Each number is 500 + 40 x the weight over its row's rms, rounded and kept within 0 to 999. Layers, rows and columns count from 0. Numbers have three digits each. The size before them is the row's rms in percent of the matrix's.

# up: layer 6 MLP up, 1536x512, rms 0.0746, rows 359-383, columns 384-511
# down: layer 6 MLP down (transposed), 1536x512, rms 0.0895, rows 359-382, columns 384-511
up359 103:497543523468510492464465585496494528537493467601519492468532476469416480470526506519488438479492458504494497464470579532531516491509555470491523522503579497487508481504523501499487467464509563599513530540501609457461476524517470524515487492493429474469469522526533492508559570508493494574476512469428494461601504528456552443549483466567456518466475483505506500534466507435443509483535
down359 100:404475539529452482495521492521519419400489525512416539523488537504517550511528539440418468452534479523516495489532484487467460526555551437543569503509430511498462468460487530494529420469426454470508524562518501519511553490400537437536494544523479471476464519479520529574512509522550464523572450504485449524586492451417476502473498508536465443497501512601485466493472466473521536536558
up360 100:422471485445516501535498429452462515530504528536493516483402464519490499469495509538498441547512530471437485553509466533547418471450519539481491509568525477519528454481498454570515542529495569469466507629511521512558511477479513524518428369477474509557510448500488479464502563391528504525427503562466514510444479341502525530451566521533489497496452518521503472525515515505535517468488
down360 100:522504489549499516471529503545506509477525516498484527489529545536563570486445530500499448579557510460497412555473450497487481453579543520533475451489382556499473446488535538572455556513484469524489498499490485490477540465531488539436458536527479485570484457500516484525470541522557505527598531488471513528453511522474424487518487525527497517455469528544476542455546548435565576534496
up361 103:477456479496521437561437488496532425547513523507499502447480514492483474503528546521468570507523456525552552576530455483546431558533543551511501437473505464474486443602468443500520537538509530510520518463507496471474535512491536512493428541481548530545472471441544450568493460480469483501463523496486522556428534526535480474492509553464476467496500509442515482523515440556501474525535
down361 118:496552563588544544466524557498454543541480499494551502515499508448509501534522462520576482458505525531518520442469502539508534423474520413469491518557476516524492542425519507468514478437466556480500541556506555483451463472571427510472491448517497465482545524541507516493527480525540524441495505534469458438583592477507541538490500463492525496550462414557518476501491526510532532506482
up362 104:501509515500494459488522513530473424536570551545464510505483525541557473490551563488467571533493497464537490505502458447509488463493518505539506440543602544447569468430490486451527478458478521498507509539499607478503477451472459531519476489479448452538539531472445429516494495542443503444560551417523540536488468466442559528511501468601477519506464493500577490520475492480529500527522
down362 103:475549588515498464422460576498490540464546456496548478479476567525443535508528487476522478470473458469468475509488561565541477521514518465555485531468508503474537484569486460410449436497543564488501533530527524487534472576464495462550558495480593494517499530489529526479506393543539422542482461518556537478508484446541467550521558443525515517577582540465517389568445474507460499539537
up363 100:528499517491375574500511501462528475526549517456515489481521503476453528503526513560484467482562500526510490475579494491496601432485527482537462480543536453441575507459518424488559465533423532477456571501564487472526514553527539479510475546525458447494499511480526480517523504538546457434526461485523534568509493532528459446411522482459422518543463535486530455460526526485485543614392
down363 092:498477559520518562437446479450526474511472460544523471509453486502440508485497438443610485493480571516483470491501566401503515539482448550527464484542451474538500480585545521462513475463570505521535498548539503499492542492413537476508566502494477471522527500529460518499480512496511427500538454491511542527519517510480482455515428403516497497522418484396527499494490508479492518566469
up364 100:508397525506525497521503472490477488471552509462485414502516439498463552482442495552493527520498487510468536595492474487486504472443369525503486530518491499497488535494515456508532530511461436512558361503550544484505503490493490512477454509448456448460505539464511463554515429540495498456488475452422456614464482409489573514502513492479542484514409473507535472582528508489506528472528
down364 108:489460506520504480473452574515522471530454507533458522547573451528536549518477500470476442430484418561452482527507513539474514469491485413485477555495524492515538531606467511485470487528533457501500527505474519486510510445510461522465547413504517509470431545589457508509446490561484476474496546508518545482512493521488515457576482542500497526514392505455532561509492489395580559491509
up365 096:516498487500500567452442510517501552463424547537496490538523539517539486443606506475497505473389510543466509487469536578563476477444463528523510473511528431544466412547541497452505481559489478430475514461516453570530442509455466561479496513585526498387536467442531451527473448496509493466439513473495495514520480496584473487454521507550502520484544524507486470507516521479514556522539
down365 099:478523519510474539573546403531530458556498514504582516523432524551577378567433475456471508497500451550471471470523526561474509505454558479552522476507523505505505530536458429458477399517476547485526537438504470416535545478497491433486510537523537451451528532531488534531522404509495469502533491554489453512570479471531504485448529517502544454587442464560524531514542558498495436529466
up366 100:476511536466529490471579485517511470508466485468519533454497529552457511538448464468483502497522459463469488523521531500465489447505526456549571518433407509437564569519517601489511445414483451484460441480370505536485617463449495477485472472568474508569464587506489482561556532556537476507590455462496504469517444529464498464503517504477506475489522512485534527593496519508474484522478
down366 100:562446473582510475502448481471511484540557450483481430456447485438468507446487483539567525458524563445522482504433581509470552574489518427529475602570508468440591415428529470495506478483500443496602496502464467512484507521518464501457420546597485498521541517476496441537481440517503448495491475597455473498518510407569545435528467496529581487475504512502558505523511528446512523480566
up367 096:562495550516474509532472439419488544548482507517473532501460467499433481483476484550478472555479457460473550505476512559409453564502488529475482533480547526536434570457496432477458445528512536479508454570509502512452489485457558441550513459497498525526490520526551437471476391581470414522454469507506468465481459539438485466471470510526436539476507490449515459462480486504415437432505
down367 106:437455471528579548450529578549521550470536537492544455453495530489503492488510507546541557456484538527457505544516490446527483499602501471485467498531485479449519482502498432497541557517485439496492550572506536533557513443554504502495548569600523510538484539473472459491513530545473511563552577436507518494500489488518518533490533413528518520538548486544512489616463448469555461532510
up368 103:488502450510492515514541626499499493480563469547442498513497473538522502545517511582479432562457484468446532499497564500461468458531493459524430484459469532546511440519530443451495477480505435458500514520518532575486434501560553509484521472477519546500545467523584539489440505560519499444495475510542509502511471529556550491586452486509536577582450469518473472476534512552497544496500
down368 107:474540518449430466512438563473472489504500554515487510504531425515521508503510455517520542459499480453460486518581456518482493471440467484481522446509503559484509486495568421494492491508521416478531511547521511552564443482510545520504534508525530423479489495505525469573435530481453444523478545482475528526471511461468550541550490511541542456497518483488567541515426514503503506466515
up369 100:524515422547526530516478460532570523542526517511552537495479543556611541549467568486478515442470464538474464512465464504483487558597503523488517417554523435511517490527457512501514502504464429440566502523474473479559473517516472486568459579460516555514574468484431487487512552432589415464470522543487468508443528491472460447476588537505499488540554457505492527503487513609490495467459
down369 108:423499501424466458522514451466485450436466502504489490484487552517512442491508553447495474506452474491504519520527465434595487426582548578550485498417466454557475504437495476535523524540483496531508540477502521551518436520495530484481481559486544558516481446498436473481541457477459432561529498488489468516527468503540326517490473492468447459453511483461573547544501498377559459432509
up370 097:470577445506505516520383493489513484517487487549479475513463453552593472418522464431484591524465498526467484483511484524571511481570471478467539465496516457470559515501513479497544432501516568476503504472553565466514483488466505533430535589464477504534453465463531537491526493472480494530500552566476534486465451460486520580547470519483534457524552445451476529521627450512500555539526
down370 093:491469467497480479382487512541522549500530528557450529472523505505473533443514575486431560466529397437560505441492545521451530486497495506462508499524513442524467524465525491476486562503489453492486480452473436502433562515477470527529448518507485456487512461489420531573487490549518463482492447443452502464455501449522536467534550444497557535517487460463511511510560503498555572453497
up371 095:480509546559471482472510493514475478481466565484451531513472494458475506485512442440541472456490553554596504508427497472496523457461509506536580508486583493462422542392516449440401464554474524516544528472523472456519522527508496485544480425529483462541528549406485513440468524493428519495503545453490520458559446451485592576447496522533503463544526464490459497418505468410557534516380
down371 095:550490512468483459537504525470507522515462508527472467450501514565494518522506486490535475493496487504492479531501524481415539593509485522525471462488508438504494471539472465546548499378530536527445483536447532586500485482444464477462503526489472512521547460531531478548529463496558528519520460465489481558517530499474550530450523539508458534530447503481482495520536467633573424500566
up372 096:497454500472495420541510471511419562568566508472542520467489531462444514523441459498470491396501490527434442505484504428526536524533475477553472486513445468444447520581509485527459511519482540476490483550614545486473514505529526456483532532534448507504562515514504468503408498532440502516498510486507463495492458424566546499486514532525565423493496437490402438457474578491522545445503
down372 098:534449516423576513556486500575520482486475490501452480481493550508504509536446514514539478563488527537472521466457493555505486471530448558393567566559514543471540479455421522578503483502503544447450460588474495441510455482433469485488573508512462539485569540562510468455507501471479480442492490487498495539452489567509546504515556506539535486521458440515428515452508446508554504543503
up373 092:547512473443420448536499543475536450496494508515526480516435532464512464395505439561482585502463524423483529465468431532525496527497573474534533503498525536516454453531487502429507468581557495519545532502424565440504521460513506488504545490522539474525547502522514529528580469407451522524501521409484486489589475550458501514453582520493489468509516556507410503480498575465452525475499
down373 099:474496499556558530506470507507492423491504467514478498553545519547461532557488531470529451508521454511509460555501597466462544498456516563543504505513463486582464608528515514565536506447416448458531377532469494541562521481494585491474505516501479456500461477511489526467479465491457543509477597466474509469391518538511505475419481496527511497517407433502435443500497433551528474509504
up374 098:540476462497463513464448450470564491520513448536500434462481536518468481470474498517565478516482474506500547441514435508508462394502488495459453431442501490551545511503509515548517583484427420581457523487523444459501513495513511511557424481492442434497519455536592532521436514448489446581496495499515424549482450589526493416491512471463540541557555497468491468468511463529431507510458
down374 092:509459421456494486500607504438540436463540492484567505491545461536565495548512540453490553432564460512469500463490475471483536470502493508460485479538508544518483490406530512480516522454506482453564519482537500421498468445479371508540477561524407502502494475436504507506494491442562537545548579539496543505508461430536496505453488588497497555545548491548454465563485497526537480504473
up375 104:519518494483466534454492413510487525487553555494551587512475429441491514487542485484523497485448453552497500507529515465570466478511535522464548528461486547508562523507490530551464459477473594498499536497563496493522465558527459505547476444540468525438468521439481539516383479482564530504550490506477503427509517489538564561496509564551515498542458482533437538574503469500538512521506
down375 107:481494476474479506471488491560597516492433534540397490540546433496538525500434491534509486427463500529604555489486520450445480510490538514498538526492431486531449538410490555489480452502513520483514516508522499479603500440455431538455451459505550520438527487524474503527429501479481514479530580485532472470487482459481507523490492592458467522537467471487489556511534500560521512452511
up376 099:488512488499487517547515508581520529544451478531567569540607436473566511497522436581550496549463477443496470438574514571535484519517478483418484518463511512441477529545500531529503580506537537520506483478486537484495437522465520542509503550482505516482513510503588481503466511535472532504460452486550514533506456548468493505484506523491492505517550427443504472499548534499437472518526
down376 091:575491493485513457461525500505517480526492535461520449444528441479524527471537527473591492457432492551470523533505553494435492440515488536546467480549546515506517525437420539449469444441481505457451479470433452563468520481542496507452491462514458479554495579518478564506568519497580488566551537461520463463520458484413512467509527496519434493449444510538489499533508475513592462499499
up377 094:441409478480507492498454529455525522490573461492544547467489472431457528534509534455486479472512510464506438485434516552483487455480539497460501440505597522470509476529493488461407534504473506480533532500440509559522485445519511480456472516474429487472528419500561581488476494516492550540520477466520511504488460564541555448528500549468483506492522511507459561524521432468561554488495
down377 099:583448533518499493523522490481467522502532508545465497552596487477571546537539479537537501448479470497472462513478596460405489507499511478504533443462425505488483500491503523480467516510514493510531528479514521507472508549418495542525475511581514482567467532469485483577564459532551543467488483463524517500444538502545506437456446484466570471447517530522463539527500482604506547476501
up378 094:513496459494526463475463422433572529455553542470522481497504549478458492468586529369458509487422550478433499494487483518477480539509551496441498459503562450503507489456516475493483502507519573520569571481443432505521507596460504507507530496478492464486495559487461534522453543567473436442517497502463518504508529533588464520517511512541493449518470506453536473465480557418451555567588
down378 089:472448491489509448463508519511473471537556489500555517525455495517490556420435569544474499486608493525453492469468529445552457536505474446514491551482487456451574513524469499382483537492471499521460571489487470416474442433507491502512523520438411453547464499531483496557495433468509455523484483453461476491548479430536489474544540518476490428481506449455528496509555540521501530516415
up379 099:504444560456471473462494557536482436554388475503572494474499531614544500546476487524541511518512471457520514493550491444454479421474491463526479553556522447480522518503480539576503407451518566538537524517435435494524466463452463479558515474560542489515525545510481539564493486515491510457414561459454511496521464536499493438513411458542586465519478460539519513564517489536516602411514
down379 095:484465523400454447587490546494519498558442479471505423433517442489492504474498510496451477508504470527513502525473476469524539561481531497496555557452596505505508469470483537465518512402514451542544500497578508522536523539512441400470456555463462522464485498450428477465574490522507466576522524467503482577501471436499449476414504460522532522566451515513459540533468564536546499515461
up380 099:528520480546508531491517432485458487483562438528508486442497414457515447471521527488459465512426490545466542476519496541473529546418510482454550482472467553510358421536617512518521533500467511488583552470438449462498472499442446490519510504501461515494482436561510515550507479550519505496517523467507557495513413463469457499506495519593467489490533551452465466517504470478556522534455
down380 101:489543502518558493467548494471512516518533511484483463476474541478539530523541541585532515506545544411541472487417517515485407510469506376449484573453461514468473454550438474489478515523565504533499562584470472504513551446500546486475489459498507466522522477551554572532511523409429395461563422439507492511441540528517519492527494447510540527486447538514527525476494496525500414488497
up381 112:496548540473428566502428494497535476480472539524464496547438473499470536475504517425456550503465570491549562518567434553457484433454568516499460471522551477546508474476539501444441488470507545431488531482495415486474481438499525544457434459495433550554484588525554480414507496499563510524508442456565464495472489459515586493504501557438480487541465564524439438414581449494481564453439
down381 121:518505512512549483428519534530499433509526490478472472496472548582482598444483570471432490482455558512589444555478476593534424522465485501493531537511485451489540488494517411490520490444503390502465482511575429538411424495482511459462498534502507486476555479483485481517430476437482481524499525468498504539539463489545527530553480540487418527484472459459552413455529515612494535461473
up382 100:537501467497496497394547570496522556576548496461418462484529469464496476533489531487496472410540543479545457441440499485496484541503505506502496462520518505533470428443531465434476489458449481533506514531437473472485560491457474500587480426488494431530571581540472500474525488457495498536456526478559458490497489427532521450531506497494503543444475443501436501447539432508523536536562
down382 090:508537580507546474591524436544464498505470528490514463545529518496528460508529514520516486570459573480473510469488521482528480525507523392467424508473537449475487474453546493510496498502523472536491459535468569507500490566497543414576502470469506544517439430483562497493569505565468478551440459464510512571465504566547451461555491547485458507445477536562499500549523559500557476485488
up383 108:502585444463517488512550508522473453485487479470572435492482484493551463519496420540553504504492438577462515520525574442513431483533482477458499516548490564502553593441571576532450503530495530493552480552505453506486533450463479513487533467571469525544545481490417472449520475507521488533475432505465487454471530504490530517544523544458503488516456524532470519504611500525574442504460